python train.py --num_hidden_layers=9 --hidden_size=576 --num_attention_heads=6 --num_key_value_heads=6 --head_dim=96 --intermediate_size=1920 --vocab_size=8192 --hidden_act="swiglu" --norm="rmsnorm" --norm_place="pre" --norm_eps=1e-05 --positions="rope" --rope_theta=10000.0 --rope_fraction=1.0 --qk_norm=true --attn_scale=0.162 --bias="all" --tie_word_embeddings=false --parallel_block=false --init="uniform" --init_std_qkv=0.0179 --init_std_o=0.00421 --init_std_up=0.0179 --init_std_down=0.00231 --optimizer="ademamix" --learning_rate=0.000241 --beta1=0.9 --weight_decay=0.45 --lr_head=0.0113 --max_grad_norm=1.0 --warmup_steps=287 --schedule="wsd" --decay_fraction=0.431 --decay_shape="linear" --final_lr_fraction=0.0 --batch_tokens=131072 --max_seq_len=384 --doc_mask=true --train_tokens=1449000000 --max_steps=11055 --dataset="wikipedia_en"
Each number is 500 + 40 x the weight over its row's rms, rounded and kept within 0 to 999. Layers, rows and columns count from 0. Numbers have three digits each. The size before them is the row's rms in percent of the matrix's.

# layer 2 MLP up, 1920x576, rms 0.0445, rows 69-117, columns 384-479
104:559552550531466590436543472497545519514510529492478501507524484441475498514446470502508541479528483481453519576520504467492482535498516501459529438488426529502484448503544410515541534465491441528444612590545507573505501462472543488478500513509486494478550442424512482411513481498539460476
101:550594482519509453549569549522483528490518522474517501504451522507535489503495525535511480452540458516545576549475513539558432560416430409524525464545490433487580514442509487508540507538480480401537449539500506506566515534494459533555515510430535527491521445579540447502499495529483489505
094:561448510451469513524591548492437566446489495562545484509481500468499440476463507505495439530481539483513482536519513468425447607542501521490537473581529501610492473456551469507500520520486430447526486444447508518531482520450515514453596480478487484500415417547461553497486545499471544533
103:541500537516529629469549416468534471482543492492530528506547472534530552558508479520478554531473504510492486523556550529447533448482547576468527541477498501499457447480512560530536547474450495542533473468486427561495505461485486462513483517441484499424509532569444494507455434565519455511
104:459497526469548458566512602476497457465542509495398509429406488514482553524560524467480489555532514470565542533505556464487475434460534606477494491519543485463428472492442462502684435527491448440473464458480554468536468515444448533501572505494495464497482556499426470483544524511533486503
096:403548516488429506480535552507506409529481477489556493495460552446471521445514591486463506538490427556507479582468508474426499546506526504467425487519513465456525547464546469549503488574471530403529517545555538490521524492476541444420492489443512557559535455509471537496513547517466517411
105:540537513487498448537507537427531483517539442544505550523491527463540545439530502443523488522462568465487512620512516563504506478511562492503461572478511519538536495505524464520522483591523457583408523473517463550542525483457461510462574617579440486476432548524552467513470428436484436424
104:463470518492520503517532394512520451505465528512524515523562534437465549501526451492525497469436517501534525524497577508484525518473504537497616537495497545495531562484436471548516510518542490495488502552465543500588475466518563593465565584556512486558523481549595591476466516484490487549
101:480455537604464543394493409530439479510463508510495477459540539497516454511478471498433584505512504538405467451476419521499539455470566506552493552485503510491500466465495489526547423454473560534550533451477469507472588564485522479529480508464547463501457486481432434569465531577498541485
100:533472478510497452490495480474509460454443444465481501484459504469483484528493499480480443446473533505466464455506505381479454503507457494527516476492545498482568493529493464549541549496530496479560455484476501446466452495551493455442458481464486494467467477495494528494561443432485566503
100:496547543498480547491451512476523524476534395522526451544579524480390437473476557556461487626539500535488475481521507476479508512512570467514505473453490607384537491449500415546466574531547532518524521513540458480455433415524448498533424429496523497518558473499546456518490485514507480619
098:550540491517523512487429456542536473420501527468488441510515521526442577507504513495512410535418511471539467544506475581547555531505490458494495580584387465515461556446500419536529497484427467465539573576483538473415521491527591459471480449570584489560475505511483461467463459516529527488
103:486594519451487485513518540525568540546533509506447506480509566517435500504466507451494521417494490503602577449479516552472536547505549455433441439504519470462437566489483466477479521500568495517424491513548538504533531518539454581461419497508480519561526460473431484513542513539494488540
100:436520517522545457523517481506565476496436484501505470521413419492513514533571483493501456524533521454544502407531472532506521534474457518521449447542488453512512499488473508533470488496468551521487520561470435529523496464549471517454515447467418484477529511575568483491452514554465498509
106:482532485490514500545550567482472550577443413537493521498481497472587552483512421478571537463517506535525507557531525446526500531487524554506506498494557464458422487522495521551564472469552487501455445590551490504488506489409488449472547496553556555456466538461509515502501519512549495513
099:464467480481505477496519459523490506476583524495523476498475519495490423469454474507529500476537489491574470543436473518527526537461509538450555509480532544527486494500561450576498501471510532526504546561486463534524587427549485496500569458549486530514521457529458508538550494518472484537
103:532525540544533506453465552458472558455509466506514549501437486532530454525461585509488459522498549442528571460539463480510537520548559550488519492453493545481597552433584502537522524456479570509490483485501454507546520501459509454494464431559491490534554478485521463571515471497521472505
101:461512518513493518428498416463564504544550469535560453522519506480447474460475474461540576511474439530501531503497526471512526519577525467467486559578532543548497465511534429486513600502424447489543479500565536458558477490505477515531562563481522498467362476579503458463531526452525508506
099:501461411423494545490416524420545498481548480488574503520442481455484496515519500476507459515494501512529580522499431509483531470502539472528626576514569557518494506502529470484489446483535434488455477509474503489547494496517548465490481493509522519444467539464554475561479536517462485541
098:484546546421445504502463515562455479526528479497475498508489450467474452529428505506464462562522561536527406492525563443470494526475514500555425460530529586475551493479541467488497506470466525492517501471518456504529481448512539511484446427395439489449422460481454515444513447514455472544
100:412516525505465501571584496428577547536467469474455512541457516492487495550454457551637538536448537496509511513534501525534563484444545513485458485486586500501509528446434471492538508466546525529498492477447530435513435495476566451412623516534525541456465493505584492492465553584521451547
109:524456525525531561513507496549451595527474521511515409416496514477529514485414525505483453560581524563501554516477568547418485509571487452483519539547491491489516492600455514518561525469543554522496574473558487551442469510456502431529509479532464416421513554613430452524436508482527534498
100:500488435503517466535547533571549396498534480523532539384514536482510496570541525550444509532499496479503516451504447554540513487522540540513397503516523454477495468479499484555551491552510493490464480474494524490462531471498516468486549531482497463397539492479533491554529422488411533476
100:461511432448464438488465498474491455485535561478517482517534451545542473526475463575487493532468566518464480577572520525575426521424487531487448429419485494550475573452446519451470519497520503446493448480580450493464501421499557525555452485553541517549557452496556532455556560504489513553
097:524540536465492550526462495503532454518536543485479456414534600482487473415499522543493511413489510495512508455538496513421536502436528430475446502558509562493487545511534492521472490517562514559471441482579477511482471472503536522436506563501512477502514514502485535518509484494552448595
095:543555489531538536471490511522543492515554452450547446464457539554559421544544475495491536523578515474525519499487491458566506498497557501520416522511467493518460538521502575483528540511464529490555481511495540420544472463544451548475520487450471534460560488509485515544462426556488507508
104:495519559563538515502518491507483499555455483497441433492510534514479459502498534528417508488498559509484482411512459448491478510556458569535430528522513526502480469448521483525478543458527480513533507497423371542507487568546465511484477452527486496570536578472532420514576569452505439488
109:529492507502553519496496549489444551451452479461535615501470527549495570488499418559471527476446496483445557523599543512433499514529574515562531473469517493591480499502479529438488484460535482525490536468490494498515447478522540511545543540480484493464514474463430515495560516380478490512
099:535525525413600566432530450452563474500554522475474586536466459564545536425512478503510468500480476488509425517427560561481474466522525486497541479529570556493499372540444480485538512475460479494465555504523507491505500445531467481521452477453488505424491454549499458480499534468481563445
100:544491569489484476487494481571515403565502428532540515546527502512521463533461505456456508496448518416475512538433509494546582455533472512541520576554516513529578553496464472548508493503556469508473508517505488543469474486532479501457514495527451512518490477478478513515428542524597532569
100:496447533513512470393488546541531496474588517488561538498536410489428483492471567496488511532464524558493526489560503546512412553465436484491511440491475553567496552566549549495556521523480496438492479518485476486545505459465476513468442514511471532516543486530523548511523577418467493495
098:557595427458410538477582494528459546528509495530427494598507537501489533511551422505544580458444420565538512499466494514484453498546553438465535475469516449510438520534525561477486512565521450425453520464486548478468522475554527553482499535510478448426464530483466489494501496500484478531
100:551534498471488516473506480520456521556476509458489494489480496528538512461481544528501487489426571535511464531489512510467524576521512562459485481454528514488584555442477516497471493557543454538449503452508573550499577527430560552502562444463458518484491500456454484506523461451466496563
098:491498448471529543489530490464530492492553497514432572508486532543504413483589556509499495447517489444448485441548513532467508524604517460528486456451534518499529560490519576478490550489524548529498407509490485469469526500488474442533518527539467475492580460446507522465527514428567542469
095:520472542475555468540525545470505546531480502603514519502475467478419464499501502534463559424455498584479440425550478492441453443518480475492443503535532483550444532514473419414490440468443554503453496518484549470538558440464454518464502455457436425424573486469472475512472500465511514513
099:556417576484476546520547576489559512556491485420527483516540521522516478448489448517467468480473467447489454562512527614424536476629528503503499483465553473519536519503473530523468482581540521513529566440506541538552463539457460529462518624576504433590523543515522461485468523466457493532
096:474519562531497533491464381463462508500457452551536468501515550530564520442547457495473534448555500547489527487533550540501551505569495505605459457540495543546524466489570505454488464516497477519495516489545485517497483527506512558490486525564541496550528509500483531614520483487497480523
099:559432467546493463427504548571537494485497497471562473424497429477472520517479562553573607494549453392489513506576460505512493489513457449507581484496545527450481526531491642489461540447519465488591564463446478457533511549475406497510503539519539543533531561536532460494547523514510527557
103:482504574564480459453500506436516515491434481447523548495484470490531549495522580515556449488480503495565446540498488477414550493531506549501587528464513483519492489429501510504562468485495461509543497425513527455520458506466478418564526512503540474449511550563481517532513510522501553473
097:469436515480535486491466458516479521484534467489518424506506509496484544473474488502496442529523524464564452586540492503519546462495473515480528503524491486495528512436464481535456451481508610457424438530566492542496505429485454400446483552453469490524424510551518485469437490468427484516
100:464481406537547449521442451554489552523510497521440411502526498604461457452426555489459448512462509526544524441454569474441532491534474551463527536523514511514466508480480450483399544454531466557463499572456482503475437564516498587455488543465464449439523546495515452553549533487506513512
103:555495517544513522479488521515522470565498472450512546574474494515486507565510512475447473482607539462555522515537521535508478552479501481504497432488473461507567590494559522498527550484463475468438511422471439521534505479490545499540572483490533481499464498489522517588428475551495452512
101:468518489493435530510522495549460477582488552495539455488457447486553464496454465544518506527568423507581495594478535488478531488548496530501528452435512505559556443512412483464457495452475499477549549525545514417538487519537445540508553419469460492521547495502558528455590512455466529530
100:511466489506546472452483511552546536420500485373509516533519575498526458468478523541448577497506565515506487502484511537469527457507449531569556532492531411523543498518457478490550517521486515501491406514465511559492487551509547545484500464491525439499512490529525561562508516477531491516
098:523501456492553566503615457539528515533499465494472528548479547475511546538525425453462459510468413515484549478447548494540455548485473507523519549459523543487465423523449564545536467541559429526512510491481500505522568521390542492503552450575495412537543525503536468464493586500571523450
101:511489523469504529458492510513439550463479429454521513495518519468580438495531463468475484540458465474426497575508539527386516546529480540522468520584555505504526461549532524500462501488421510508527486537526523506462537569535560545535541522486487488512556526455464515528587432548501524479
102:441555442428581500535527537528562510468454491512536523531520559436516574475565444458500566432499438545495495541542469501541510576488465519479556521454490534481533525427445535548435502496505394444515441492546501542511420490500507473511510443493488489485524498526507452456493462469514456619
103:521517448447443518466526484514531551551474455557532501458472491512547530468461401486507479485474456532545486506555379531487538437473465509489488509505527460472476566492554506517485570456540463497475553483461531493530437582617510465450474502481530475527501489639431433483527593488524518472
105:542451441490479453547604507509475511533522497441476524491486484542508506490581503422519465422449506506429527468507481561464471525514521485445484566493517440485500490579518468505472556532541559454532427498482439424493473556468533502501471509452456489542440499486507558515463508535486471466
# layer 2 MLP down (transposed), 1920x576, rms 0.0441, rows 69-116, columns 384-479
104:524424508519408460507479457452521432437435475546482574488468461517482463518530529549457509490437462419501545503487493524488599419450494530490502498524467512500505493447435518640496481538501495542442528523493492529498430569467487474531475522500507503507474464523518516537495453560527441511
100:501541468482535443504575463577397511545545500493479449429434510492518540483508499443579516481514463515567519538511549543481416538463502480500541479429513584497449504549467505498453455527512474500459472527461521521500504512517487498489510538565435426467494463485576509506482441550551488528
095:517450517545540472526445597464558499442527564466504417465468517540536554373505521602604481412488481511559506472601504507509470543489454530491482497516445522500481499457519443513469493467493474471487506520509510454476473513454494511429492485533502516494489520446542473446566417498505424531
101:502425487532493495482596504439478461448530462448486454416467430503550468505569490479551497493410497530491506514496495544548510409438510507365513487542507601475462458485524561527576475503452476533494521513467498492478490500444512488554530494551472458419505469455521485524516497497441446465
103:499521507529522458512444627565477512510547498519445513491550537470492526540527500434480465497579489518470485550547578438598481485479487453413495481514501526485488509481492476581651511497577537496492575552461514464448487461502460462519508555498452496519456614545539581485540498542489525478
100:480492480518508558489568500437559546539546449490528510569488513523495476533512544566436448488522508493531474436514551442458493468518464544443493436487517541581542541456454501499446471536492518472502507506573489476462547485498436523481548418513454494500530533573496500495513536499500490498
105:514503395458523502471564514552449498476454490461518441536531421521555502523461464494452565426459505515536460450445525462515451508501430559470438495485543518513503550474437478466475491497471506421556578508463566470575582509553526435456479476509481539506478523502559500521516499526559490574
102:526501466400523493505490516479551486518442446508582459541547457439426460405518453501458526505469489531524490529589608454469430453514481550549523474515527494492535586486459527440532539492563461462516473505470529419493511515571483562501523464398500514546505547457506554608483542437543532522
101:503519474543494518522447551556479449498513471560450480528545485493468482504563486499514477504447482466475470564478475534453502509431481519620488478569499468508558493478527503436576456536545493510501556494405472476507492469508536579494477526507549523482504471487509510495494531483459569457
101:476570511564503562486507574504467418447534546561502456521504548500502449391455524442531490558507519582440462510445535562520546475477479477524453596486410502553454560508507538421523495499439496501472557523504484528509466576495511477454461513507481478434472511523511497463475426535503447450
103:486461482460567404569470465487483505566517582460507478486452455548459566489549531470480497504421526504573464493458548444445465511434492496465463398533461458518513510574440510483478412491511525500428489529454473470519521495506506486508545541473490499491504452471516555507457463524508523493
100:497495467536548488468471477450438466542489442498501543524479547534507491518480502453524514488570497504470500517500508420485526493537500532532450510525437523549535531513480493436526418455445469478517525437467494441493524477438467461532473512529475443544479475536575498368438490494497497511
103:544481421489477510481526463531526520504477530455467477484457534505588469503410500475489467550428526499464536478481495505521470425581493502547477484474530383516470504475550459558413479557527541485499487503534479477498447489517563508517515496453510424560480480482490527527477530451467545493
099:458451486538549519520442408506497519459556556451501498534532565520553525510514462427503515550483414495473470458518485475532453545575484508520553519502519532511505354471459453470459489537461540519464487493565491566500503506486481495513513518494427479487519537521551527521461503471498448501
100:514471565540475433496469464542509496504521519502521475500488560423486510488496498472538484503551509505566511486517472454555481497440542472519479480492456518470554522533481529541423547528510470507486523453468457507455493480561488430475526493468512487485470559447507501510451509471537503569
102:488463518406549529507442466531465447433487505526442502527455487500537474450583483486522474540556494457484503505524494495539545453484543549456510460467528503488548515496511460382543523497542534498508518511468539467536414494505546550549488511422496421487536569516422515523580473440518578481
102:490480539426480509516509492522568465482581491555499499411469481469493478513536494526531546540531496477577551461447574454464405479540490470482489522544485459458490502454503505494412444458498512478504510525503522466391504522476450496519480504504516497434490474557496480451528453489495466507
099:506536520468468525567545501458498519560539512456504441557489458444454557504553414452551528515453541529578529559526530551486542495449543492479557510446469467431541487552514488408547514513525477437564510500571511481482551480486500552448483478530547460525527533548422477496567484483522509580
100:526477502494561463436529470554532528516525529505484538514529517521431467498440532471495518464484506497524481470525437520537426458510513537541412509580478476508527521492460486467539473500518453500486513514529510551569496549465472518487452501483514459504474478473506525488402472478565479500
097:458497515405472513453518509600547485490462545515442513511510471453428474509511544478502436522513447526511509555481549635454516554579469475473433458459469552546536528527551515513485507524500459542535476510452490462522568542471466534519559503513446526548455562500437508514492522541458410539
100:490495461469557521506465540414556521515493458470459511489519515497465572510477486465528561528476473474589527506455440560574506599504518441558515562585520455514486536501511498497349482504500487476569553505441534463540437525542468526482522487459494499481496442506471511506455509538486507537
104:574514529533459483501522583545498433446484483474551430486499510467451532549523450494438486479466578515549482488483512460514493482507521540446510475532418472570496530487544459519477571459502503497520500486455491420506452524475532480477550496526523456495494495516495439450501499582550516504
100:506483491549460517463482508456508511500529520446498462538526474460494478487475521493481521499473510529467518544498505429515484480464455498515467429506472428546495502580436483443393466496499522465494476492480461508502417510438557498481505477472460479453500529461504479504464524512536536462
099:495556480513496510481487496558508489501516557542484486564510529487506477494491467489464555492521452545487494462470531495487523569503459557481531559471481476474599438539510445507488452480481543487427442582563477488499499540488457468462496494468510549508459534457514466473542522487479438490
097:489508503539449566464478481506514495507535524540527529554457481458545583551457502464506435560524569502465453413452510542502484571531508524431395572463495495454512493500461507507474396526498506513544493492516498485514422527539520477421502507469478512474508473562466491479490540503477561504
096:509503502450544451493560445563539509585587541522473497456522482499512515540574486523506550493535495529486549519459503526549471530431576483577452464512490555527450486556575498415518533516410494500519599448535494502489532604433475534490515495508415497479499532533494544550441491568522441514
104:435540565516488618555469428546465459488443528549442513474522550539503516508500415463470524493443470515543503469529479505562478528564449470466460508526532424512512458525531459461456536495419542420554510568535480527442509479465550501494461580526503554575566497512545535505508501485513431501
107:486509535556517526534482467489456559459488509536519510507497489490513465501523468514474553450406556497504419515560506595539541485535489503450557436538561447584501541464436486532506534548523433537513492543517479502464428473487466493555500498587451544528524453520515495484480490511507467519
101:521525558463546453493521493535523426473527533470473487530518443565545498489507543490465481533483518502497521482500517524564487562580495499530496522467502522488534511500457505495575478453488467456509522441542476534521474475515546454519502490505464499400461547459500505518540463565394472475
102:469518492498490494512478464576475550569427497513506513519541485455508485483494540449511526561439521544509516495558572437499474511501537524483512492525431534487437419512578459557577466566472533526496531485488530487501515501526529491495514458549539489587516571514496540427489506600517481483
097:499501531488474525552520560569557427488547461500487517534522412558457508484493518536457514520512521476509431517481498504541563539552570536524469468478490498479538490574549448458440461407540514515531482502473498572499550504473408507541465541491494479487483510486524487505450463461507517527
098:512552494504513507501474503474526502475513495469454524429499506539547576586530537504495453555497476597447506469486522577473445551518496478459494560463442501555501480484549512503515511504498546525473463567507544528558507522438535529534473475531491498507461536540548550528408492463574470466
099:528510502524432459482535538479534501500459543493565474487479496499564442529524526526556424494529482504492508516583584549515483531512447479546461551504529533497560449504470538481544499497524468501486509525478524546554526565509498519490514500517483469501475461434448531509444562497484580514
100:557483567453605447520495492540539443500456452486427466494453565539538458468444527500519483499547472511477489457559479493555431490498471570438566471470463465473465563510539473483488485564446478501517473537517462477503511532440468512413454470471492447465477531459471466416518485511463464479
097:478572493442507542537510582541504542538482458566479534518582492434500480564452417503506483482472485498559457538501460503491521516527518447444438527518494433465492540506550524508498521487571494481454508531530455568450557579503399471551483560460480509491450483509580500518503535514542531472
098:500456476467528517555505561476560569487506534491476475504502541504425532546581449538480524566455478469544469555537476504459480525512488506526504440487547491496521545438449503476513561505506435526447580493535495451438464521470502420505536539464514531467504489567504523455496527436535534511
095:615476603456521577502588415504467493473498519542423465494537451466461455524484508432543476489578510477489485521455524449491487475518578514551463452380504559491497457469515507475510457491451499490555535493553437505515471495518478461531530491528529536507485484512462521433545450509561501559
101:504503443523554496477507501519527465508489496450458500475501484480540556526462471486529499511528512552488517476508524432523523551516551551481455499540551423494520477501479418466414473486481482545479515495542545543555502503530493473435454496491500453527465562510601499426592510520456561520
102:530484549443539551413501518494460508498415464512494524445489474468498475576572504528573467499541500504467495495510519358522572524494551481463520452581442515496516494507475469474562454502486509507514476516461552481438458458542539527502566466479476481477489450539499525484446394506499551440
097:515538473455480496480492409499445557369462473526490567561451497526470546482532488459489554408410464527478469478469486492459515479581487498504460388499527555474518531469605517502565500504573502452494456524476449512455459526471517507583568479463426541494463461450447484479521523542409506516
101:455501517457493466443520531436504518537494491476531556556557546572484498558456470497517434566533529460507533457448458523468568512477579479487544457499494577562432442486470546578497491517426507505483454497468454517552520533444483490405543486552514492492440506477480470554504518552558508487
101:511480511533461517511471505523485541483517490489446474489498533516526546558529518510470480456417456563560537537534500510494467486481439455453442470543482508451509521505589435520499525593492487357393566491534441540449513501495516479524484500482477506532489598471533508563487563453445581488
102:476528553501480446540485465551407500458468532444514466439501390502525454532469512527489462551497596492487482537566508551436555480536474482555485443550495466524534486520469479524571516469507547583548482427447570374476524537492558521537540558541529456527451463491461532517611503432575534455
101:540466514530502496483518471483525515559533450507576509505483467500510550479517504488546478479490495523420497525503578506506444527461546458510446446480569520576578442484508440433446549526554457413572507524557543480543539461540580530507470518505516499476509482467549493545570489474521517498
099:507592553511487420530447493537519454459458444491507490449482452533533475492468429480427466490533412512439511557478463444534537521532503490466473548546445443515437486591468543490491463486566560512559478479437468496535416509522447595558449504543555477492527484454499464512486471524522555471
103:473534466549483503544484500489526484561473548438472524500459493529491519456491545520468490487518540538481493479469518432518535562541492467548589495403486364426491540441477524586597481474511486543411534489480480570508516449517554518523498496508524520493471516462546533567476529527517542470
105:523415552536434549582495628485537510512536499490546484456514430482532488510554489543450536458494573535466437507501446582446551453433525496578491526502508511490548517517534532515443484496528461523512540479452437492484456471403488495484419521518552492477478420503414474523521570433520543473
101:511492451466438498512489410417564516478445492510463460528462453521425524513507493511482456524477477477458465418583525510486495526475489507524462460513541508504540524573455540480532500507539630489540509451540574513461436525501468498446543454503467473562518527569488457481506416479485486556
# layer 2 MLP gate, 1920x576, rms 0.0455, rows 70-117, columns 384-479
104:565516455485464511445523539526550548509502567449454483494417514567461507523440534482528517541476547467581542530509481563444512537484570456545466463567547540518444482504516515489540506510534526484441530466439482484567550559521442529514491545560542512489468468534600460407485504509524460524
095:485494499447519476509466505453518563471515550496475510481476477523446507478556490500521485459534481473559550490570544555531527441523505427460520517598482567561500526499504468521492454524580477447497512524500499476532505479537510550444517421554482464520461507465536526483561596529491496505
099:516474468478493543479545547508504475516496458533504403486472532555456476486528538401487556500457513518539467544554458564457544510559560460487491462498475532464482580472532460474455506561503561476491556485540549473493473520515474583482501498576502389483468508564513513537539557515487482535
104:566491481538526482466513544440569494502532510506514449594504603531503473476460578485476465473499554460552510456551547554476461587532497418502531526514508513522482469607449525476530443534458526515560523517514483501468422486436493535491517516542510522530532494535508497458495538572441503482
103:569456516446477437494542552391565466538502473512490525483499458498508516507511427513555512546452507474510640493513469462403469466469466501426488556520519441502455558530512454439553523477394452568477543496516436539484461437426536491537564528501587480487461438547510543451440555508511505487
103:489523458491572500462497551566465463482462512438538469532522478481479526523506425448423474522476457532496462563521533519518489495427480465484469536509462505512484447518488456551494483518422479539504498507509561495445456461331520512508458545467436546460462473546504534506469461491495540497
103:587515477446482546477448487421542454476519509516523481490527541520473549496448433514451508520442456487500562491548547523471502517518557422551485497516525555438515460544493509489493518548518506419605502574476479522519548442486504557455499473445503494543489428454581589521502492505515484566
103:486499543519509485564495490431453551512473524437480518537458587510473522541544467507466557548533541497549454511487449553503507525497543441512469514415463549429424525485532521488438582508480445458451574482465384515513506481552537561478522472499484513483474475592415451546460536552545472575
098:511431509463494417474539477454470557473521461491573492583506523500438616523467450540508576547525555541420490517507542493418534538438492513471505485493388485449520552512494469430434542483433503468562457470464502525491498432481506479584588416514489497499509538588560505506523498570595484469
102:529481529448550483432528537510445548547497548449521526478490474560461545444465526447497516469483551416543548431488553522569435511492456511477562520487499488481435485523489453511458497516473473493490482557414552500479487493371563420418509471511544509477466493552544492496557529483463501531
100:531453412460494544487467616525480514513480493523535525535501527480474458433440510497452602515545473484470548583436451489523472442452495476463468420486455485408514573505555495550511448484471528498539456473479490521438498569473513455495505519536517526578440526461542474579496542460505533546
102:473383508559469518476497561518501554486466476490525449542471524537486606512509491463451542546473509546476568528522480475497493448501463459524498438383393454457483482504567460503516500509479570513560452576515460492534457493509538576508528546487508445547457552486431503483514458516537481559
104:420533502570542459529447517492475389454513512522418451512500558537462500489444471491470468520482502447537512482482511551560506483466521458528511515548498529434544525534486447486454507465550497523485459498455536514590432541519469570396611500434488487498489526470557558496571533457492453484
106:533540556505462417465460528497476560557559437496540505523510506528544548553534499482486499453510420493410454577554523519598476453437503486513525530463510480553541412400474442467512465508597467471484525500499521480556437527445549446480528475421494493481408501476503585520525483571529526489
101:512394493418506548503450581496479498528607532494473591475446520486468490467531521504550523502476483540602500448497446498500478506456538551482462478555490531472531463546551477542585567525562392536511515523467546480451547427528571551482551458513543396439474491440469505567456560543517600551
103:419492511478517528497502476496520508474532484486474542501463464505456583515515557508545567544518524487525582594548503527496510491550498497476541530489502469491432483470484521447450493432431550488502559505531498457513538457556438499533539433454555582488436475467473493472549501528528534492
102:479480484414462457524533505509544514486490472534465548531478467430473529487497439522501533477510458535463513518516532500513516452441566475419528499461553532449469506497474469523483477510530498382459553559535495493467468507489545513485468533513485489502512549511473477525533514476550497502
101:431513429530500488472493503480511589427580459474510530480512532476553465567480467488561481530500552488580559496511547545393541459484481496580506496481532482524529503583553498487516526481509598441469443460485489514490517531558494530492480490504507473576447520492528555446539489545554523543
098:480461533467542441493599579500552471488515480487453577467514511494518530450514477492514506496561503453523487561486492607521490484479522469510516543509484495426435485507453449536476528525609422430525429480483460459529552502486474490507516503497511502506419475490451432554502496505456543544
106:538498478509516499505553500480496519520494528444471529487490490574529500528516548439500528533512443549547505488481481513598514469488499521539513508445537564501488551479525512553494486488575509482464537548471533485550501505500525480472518500485452540468542521477442578464518470529518529595
108:408532521457510513518500454540450490551517475506423629546556491527448490469527450531511515471435484433499448513501504541523447460485434526476486452536531539451464537535468473539479517398494451481519489581461496532497504530521536481528583517504494526469535493582498477540547476531533507562
098:515569461519567499511503441534472488510555465499470493508442497488541532534608532492529511445528501451504484507516549546447472468504469484475400449570439510533508511480526514432524507483602474534476468532493510464467474506459495487603468502545447483529560515479444415516542496533546436458
099:473535479499427550450503475465560562476506489544464451481531424486574489525511448511448459531419456556528507473514513484527418396469482469499484522569476536480456488574496472523542541460519505571531452519605447559494494524437516516476475545511531511458507476568466576497478487520486481519
099:505572545492514530430550494489602467505511460440426536450506557487500528511555424516450540470480442496514542487498489504468554498478492554497507534457436463474476596509445489476528462513467552484481502512494518477468514546438477521560477503528514452446438580464496538456480434461467449519
098:448453542515515373494551459535517492573437458547487474492502513577503581505481433441561505472506549560466523485551613539577500531476489511556490522523457578478456493494558454542453416435476527485499502525515432524443520458490465506573495488536486473535484473470469481461457482511468521566
107:461539478471586568518442466511500501507432500524514518561529535498478517568528478494511586483560523556498493492533446486587487523542491483555494517508473551542482463555460518436513468532475463482479520477539465446522558484466527474522472436482498477592409518428561574430538533488518521538
106:403541517524436460475556505522487533500528476511512506421508557493464481523534511451452536472495512585524453440504516473526488468518544490513510473531468550465436529493468474506488457522552461474462455507489482447453593579499443507434525514554454458478461470517501535481508484519541513480
100:394429524542531469478552526513449495460464472450492515506430487475491516449516445534493479501465466514536517501490532574504534548499579492438469507510534570536502486475445573435532469549549484516430533437514506454520440600439492536509464502480524511527498528467482395464475549472489546564
098:521451503488535454453437511497510440533470483450417436462549501456529432514550547449456503527504481497505514506491525500478504518495480488522533498492545527428505435522515537552541499559486544482563537608484505522481468514558540497541517461455538479508537490512511484413494471593541553522
100:519501476499498550436501580523538491473511503510486463557579532517495479433443461497485412520461491568506616471570525493516497560500544511500537543531529494456516537530379427417473527519481479502493499499511417493569457469474507528469560474472548479522449506590518461569533540487466487434
099:491481528477554449501571562522447509501530479432502566518505473480432582582443487522537524487518521512515527550494430526544483532495514484468560499430491480441520471556530474518558522497462459523514493457444538457406492555526484439515486476487503543494461519575505500504487507485504521511
100:574501505463497502501517523504545543478481441478462522422544533482480545563496479466516488520522477424423500411561517404502503491561476545499464522458547529578527410497497579443498478513550529434451557510501481532513492462435474462496532566461515459563428500460390559462501483483569489432
098:501520479506512544550446523414516509501515528482519476500494455543398507494510522525478439433508511475516478455488428511434491535484525450481449444598525524587478505497435428376480525508477474484425532517447560481498515500532514459481493496477440451531488471579513537491508525508481495422
098:552522513485538502533509438422505508500478409448585500555437560508489596518442455505495563497518463509501541541563513548517483480453508558570532469520498553525470534506459518488469481515475506496444474461495432498465549480495457501536519454548552557444476486440396442464417518612493468470
100:453469488469422457459555519507445539510464555511504545546482506462491509480515449505560423523467534519562507477554560516505543500463490471525458575503491504377480538506489474461537518470488523530474440467478464461474495471530466482490532468530491457525459506541419521524485527518446527520
094:530506539476471497436482482496466489504456568555472427474459491536498431455486540516491526487474492456486496549462488607538538476503445534574479499499475505438457536487535440410463546575543439487480535523448553503532442546534530578515508513514465441509484499412531419527490506534565479565
101:540585536523448593507496459473441520484524545531523566514457453481473554530447577534557468520535537501495498414528475584509491456484448469557551469500524535455470558475465468510559500479515475537439445492513533423553518481499504460501543465470511508522510492516473534439516476483515507458
099:429540535456480445561562510535474507490546511451569485483406518469470447458474507498451501520582517486487585498472468570469522454513538426483501573474469490503516469485539565457468501480536468521435451488499552467423472505488452498449585512524500508529548475490542521571573446471481444480
100:564513529496510467506465432453508528499508518551481496565519484445447470484552510406551571468569565486418462485612543508479526506480547431525513454527506515486513430515493567489573544465493566536493495466529490486508503473430531504566553468484470483511523483493490449507442567484519507535
097:499503541529515474527602538485480518427431476452576477518430513523536523493432461533506396448535459505517451445484499446498561519471439459442510503466462443462461459446490510498474545579479503444487502524516479503484508498530523524538441498465506572535473565454430480513482524544566457472
100:550498449513538498513539545474510553525476535421502528574546525495482479521496523506522464493551494599535503487592414490514505422459516511556504528497539493443517516457461494486551589552479496433555498526478479564532442411495521412481522511453516489431596479515493554450484416478518391444
097:497531499524473498524461609488494474455465478401493516500437518473503545492448475435501534547435457498585550554485512458484494510576510486531498544521508523522514445587515471502492514550524480386538503592527458522461442514547517564551487412466522453508479458529526542518494541567571576507
100:456545510501437528529525482553530461513452526482571505506473481508452485498509475565565504478569525462525583591491472605488542457449530487407441476493574451535513457465432474503481552522529504542524472499476587470481379492495435528508575623467543511639544483486526469529465530459507482494
098:472559538511537492528551547393445545515565518431512453495504518556549477511508481477504452501432518521488491484494451475516487494548564505454566485528535455517491459468503534484456580486501514475539494528499514557508520512481463522438455491523515465442455462530515480480477488510504500543
096:576471531466496486436467545495486446484442467426537572488505549462441418431463498539475511577464547490491536479566481527451502525504479510471524472508561537485447478466544511500498517490469525503429481495450540455390489545537462559486504454518495541521511559489440424458532505491535523534
106:546512468457381451553564571509535463519532472495575480509459534532516476518517446481503518528470484547508550446526488571469450521464444482507420518461515519510459539524554523494496430501486517463513547420454444552573567442413457468455483484517493461431438483454473559507528521453492548457
104:495495564490459505551505540524536509467424512448593515549541493478585507489489500510493513491518473539442538507500461463432494542435524448484464508473446496509463460539514567506450495521496419446541409544440469453478454546517523481504567449494538485570470521513472454515444460501531446529
103:451517477512493520526533511526475420482534524435483493523525532521555544538513480565474444498550515492446514555496541515530501502434460492560501428514463573490517533477516386524438488562478497504411483425555510445503486492449471499504534531506569504502498525641495546462512516513515503573